python train.py --d_model=256 --parallel_block=false --lr_head=0.0126
Each number is 128 + 24 x the weight over its row's rms, rounded and kept within 0 to 255. Layers, rows and columns count from 0. Numbers have three digits each. The size before them is the row's rms in percent of the matrix's.

# layer 2 MLP up, 1024x256, rms 0.12, rows 997-1023, columns 64-127
095:129115073085083140104144077105145103171114161142121142124130120130125130147121087114093096155129138106113148127094111129111092130121129127107111172123132161127149088174174122153133080110128159
098:108100134158135110124161118125133124167091114181148104161162125085141098169164142132159113137125134145126117130160125101105141165175093127130097106111145166134159132160126174120148149105139108
142:126103089135128114128131152114155094101147151124129155151114131124134120120112094070093129111164154145134144146121153112128134097134174121151143103137147103161135136115124142114109131123153114
099:137113113123141147112094089117144119162094150120125161165167094087142188141146102104116110146144113143108130104155147105147146134119171159138120114139128128083103119159136148130140108065113136
105:106149143137150150160105127124111141097092124168103131167164088116150142129102120120129099134120136118173133123146116119078107111098115111119145142075120173120109103113151109094067144127124124
101:153095185118117124162112107140094150115114162156135145105159116099121091135135146130140184107124129146126133135151123154123089103093131139123128118146160138144149087132096102104131130138109109
104:165155095118148142074132117161128104138143156129145126143097122068115127127153126098146122106076172122103142110119153116103131153137093125115134171118128130132078130164093124145126162111104114
090:145119174141116126120146127123127149122128093176131127135123118116131106137105096187133139114120184165162150160114111110155156175133115147112127110146155082115142128093158133155134150146147151
093:164115152173150150142146169115194095152120153111105105074095150140150121106125123056166141145112115098155099121117160131138138134127117111142111134118153115139179109093115169138125140099157137
099:109128155151125178084141113118165120136086105089127119116136097188145130156102141102118134144118138138092114104115109138167141166104124167093139089114141117117100134097137146150136087112122093
096:123155159108116145111119148142157137117153110122086150098152129128137062101148110138106125099137135123151158136154089116110120133124139145132132102142182117133155091109147095147112180116153147
100:098107114103148111104126118132155134108121135139166149143142083128120115159155082107112152121148088077093106193130111146118142128093111095085128118152132132119139144127192143123115147134162114
106:112142147149172154135147083096133155131119122125123166162128127090150155166153155099149141133138103160153138157155124149093106162132126158122142134149117128176111140120150156103107144133101103
102:147138149095112138112106093122124113112116155132125083138108136149128143164103145108148138104116085166099107145092150159104085117146148122119083168136101134140127149179136070133127148105150147
101:133120138088152094148134106144116113108143062145073146126149123143144135147128131123137132071082117133124142156139097131111141078122158154116139156133137096136138159151103165122113121099115143
093:132123138160095131128176157131115091110126174184079125083105135131176123154084113098085170067105123147127187099121092132137110143156084159128123175133165164131143119138142144106116185095137075
104:129110116103135190153159168147181119104100084088094114128154114130135142148134142137102087101126122112147137114114108163144124102102132124116123104099112112111104124111113128160103104113156113
095:130121133150133163115147142139078110159137127168122157114132102132102154122088114116110153142147147100134088093087129172118135102095155194130115147171113145122150124125124108137102122162122138
109:122124163150160101165131085195120085144119142116134152149127150125122149146119137078150108132102140120104152156096086141111121160145152136098136081140107132087071137145136116106113121104093187
109:099115097131119133082161149125156143159164090132124149100107113147109156133132096157109135102128159088136102173115139142166109165136115154157115126122164164143113142097132129153135131115122100
100:182142092112133164126137126120153098122134134114132120141200113131128135138113140129104162106144139144112122141177122112155129060119167116133168094107121157119111148120091125144126128101175113
094:114158144129153149143076124102139119129132125114181155142099097172103147149111158161090142115114119104126142136088153142103121129160122119132108142131165137102064135152121120120085134095115113
096:144129106141169134139112150095129117112131137165130122173122104081106136094140113073124135165095144144109124134154109146131124088128119137133126147135156144187118121110162179160093146075115149
098:136118162111096167122125153093097118141107108127138103082160098080108183142146114106118143094168073097080154124117113130139113131122104115114134099158127147141111134168127117119093168160133118
096:120150133120126096128158102076160128125120119075149168134108098139123117135132132119149140070127132095133107186155118137119138143098117142093136130138136117136156188116111162126142132091145145
098:130097131127119171176126107109137173147117133126120133143174103114124159130114155132144152127112096132166161139131144155062113119133118115103104095128154084138125108141088159157096171113128108
099:128119150166125071181137129145099133143141125087147139116103125136120117155124134112139123146143119137120120125090155138118117094107142113120169126143137123115125132115082104112115129164118120
# layer 2 MLP down (transposed), 1024x256, rms 0.124, rows 997-1023, columns 64-127
099:104118126142138099140085115118124171125125096104133086135114120124132133137116159122168138093141132161144128121139123112104142105116144108116148129143139109112118107102103099120176185119142090
091:140171105109140090136143150128162085106128110129139116134163126160128148103083137113129129110164114097132126119167123128145154123115124159114137141115131105116141106159068151048091101098129139
088:143099091146145171106159163139132101096088114136141161103087138134134115126108123151129106163159146167098143138132115141120133098127117127135129114155130088142210102167120131131136104160130146
104:173135129172138128103129154159101135096107109123164126128097180154154078124123127080135094136143081109159114111135113179098147115139119104109129109091160157133146145113112110131100151154138085
115:134147094112171100145130127123164116135119153112113113095118093175107109136137109142155137122128106135119140072093120112093111127121133188138100118187163112127167107129126143064125150129085129
098:124172077130104143161123159126131153104096118127099092108142132125084161097150092130127173114168057123113100114121093110132107109101112156146142116118191158130139116124122140133114140129120103
086:098144142109139098160132107132110139082110113149165128112104144131165135099145110153088140182151121134121119147144124159145122123127135135137134105115141122112157139117117169110127078163115119
092:100118106152089094112118133155074108131158108148139126144135104114155115110115154099137117138111111111098125169111088137093148154113146112139149089114072148128143172146153106069144128122148146
103:097155141155137133144097133157130082138155113143154117158150171149143089134112122136170121171126153141121168150098126105153119167132105103113130106093129132169119184124110126136095119128165143
107:169164133106189121136093091167087105115153100137126107136148104152167120142134122115128138109107166126127119182154151128143125099144095091094133103114161081066104123102116118095152126111162180
095:150147093130151135126118109137077118096099154130161150162159162135086173141071146132139160124129119146102092128103155123182118115092117118135109138096081136093161129140170149134165117136120124
100:147103128123103137139172102129156110127064136133115124118106104137114071096147117155104125159136118141110147103153099068140097146114127118140155113101147123124159132152157170148106128126127154
103:122057167083125170148143123117121155165106096157126108134116131069133116102093102123116147112131143139133117127120081084160086132121122147140097142151057154173148098086111142082116123167131156
100:144128125097165104115137094140149133102136148105136148177120141116128120112132130104116153108097109109126139117177126135128165143138119102149139093123089137089151103074090092128126117179150148
106:150135120134178091083099106104100097124145140175145168145168147140171088177117140154166122108129141137127095142125101112098129147098090181157110115122103152099104144127114131131133087145092120
100:113145132163166166129140129124144113138173142125158100113102123149134130132139127146128139142140118134103146104125111103183152137140137116118103144163130154113164083135129121111127162142116180
111:134141077121158099155128172116169118106105112142090135124171088137131086169127142099095171122137124074169151135138148139155128120127130113156131115126148117119106122118170132133140128136143165
113:153092097139114148120101158128110104153134142111118164115144104140124141132111100156138133114163173134142190118131137119109118121142101134101113109139079134122145076130117099142122119173116134
113:149127110116108151148124119125131122098087115136078170097150099141136146118176122144159110069086106127146125129113160152150119143150121153111157131172141162134142135145149111136132139098137128
115:090144135128145101147153120075111146150124100125091152133136142136129130138093118116137118112126180182169108121157135158135097094140130117117116137154108134125122125123175103153133140154083091
092:086104147105125125130133119153107158172166088130103156105130110168109121106102142159137166132119131118117131141096118107118135157135161183147118182160094107145157116136112116110150139138085158
103:114135112121126110129102139114108125112107120138119102121141127097117146108169135150149152104162105108146109128126139145135132115143115120108118148112091142138143140115134106167157120132112083
097:130113099151075116151157114140134097147135128121152124100127138116105117114152099127145180108137138137126113123163133145130116121098108145110146101099128126100140128115134127120156159132176096
096:148117114178152153127146106139141151160114120085117145145111137179112116114154108161126115112099125148142129106171123170102164132148144103182095143094133101143118127105121171108140125140147153
103:130182119086103145119116161137121148149128129117111158152127136094125151108199100109106152142129110150128090129117143166099137118096109182158122101063125130105139134138123079151135133134119124
102:095152126118150086107125103139159116145142143139177133082124114097096146121129136123122111142145150135153104093118129129106152135159131110132100117111124131091147130136140125106159125129129085
106:101112068128102123128116175113100114117147110098135121114122132152147118135121125154119138124120133169151109141131150077154091096065134103148140128111143140157139122098137118143086141103125093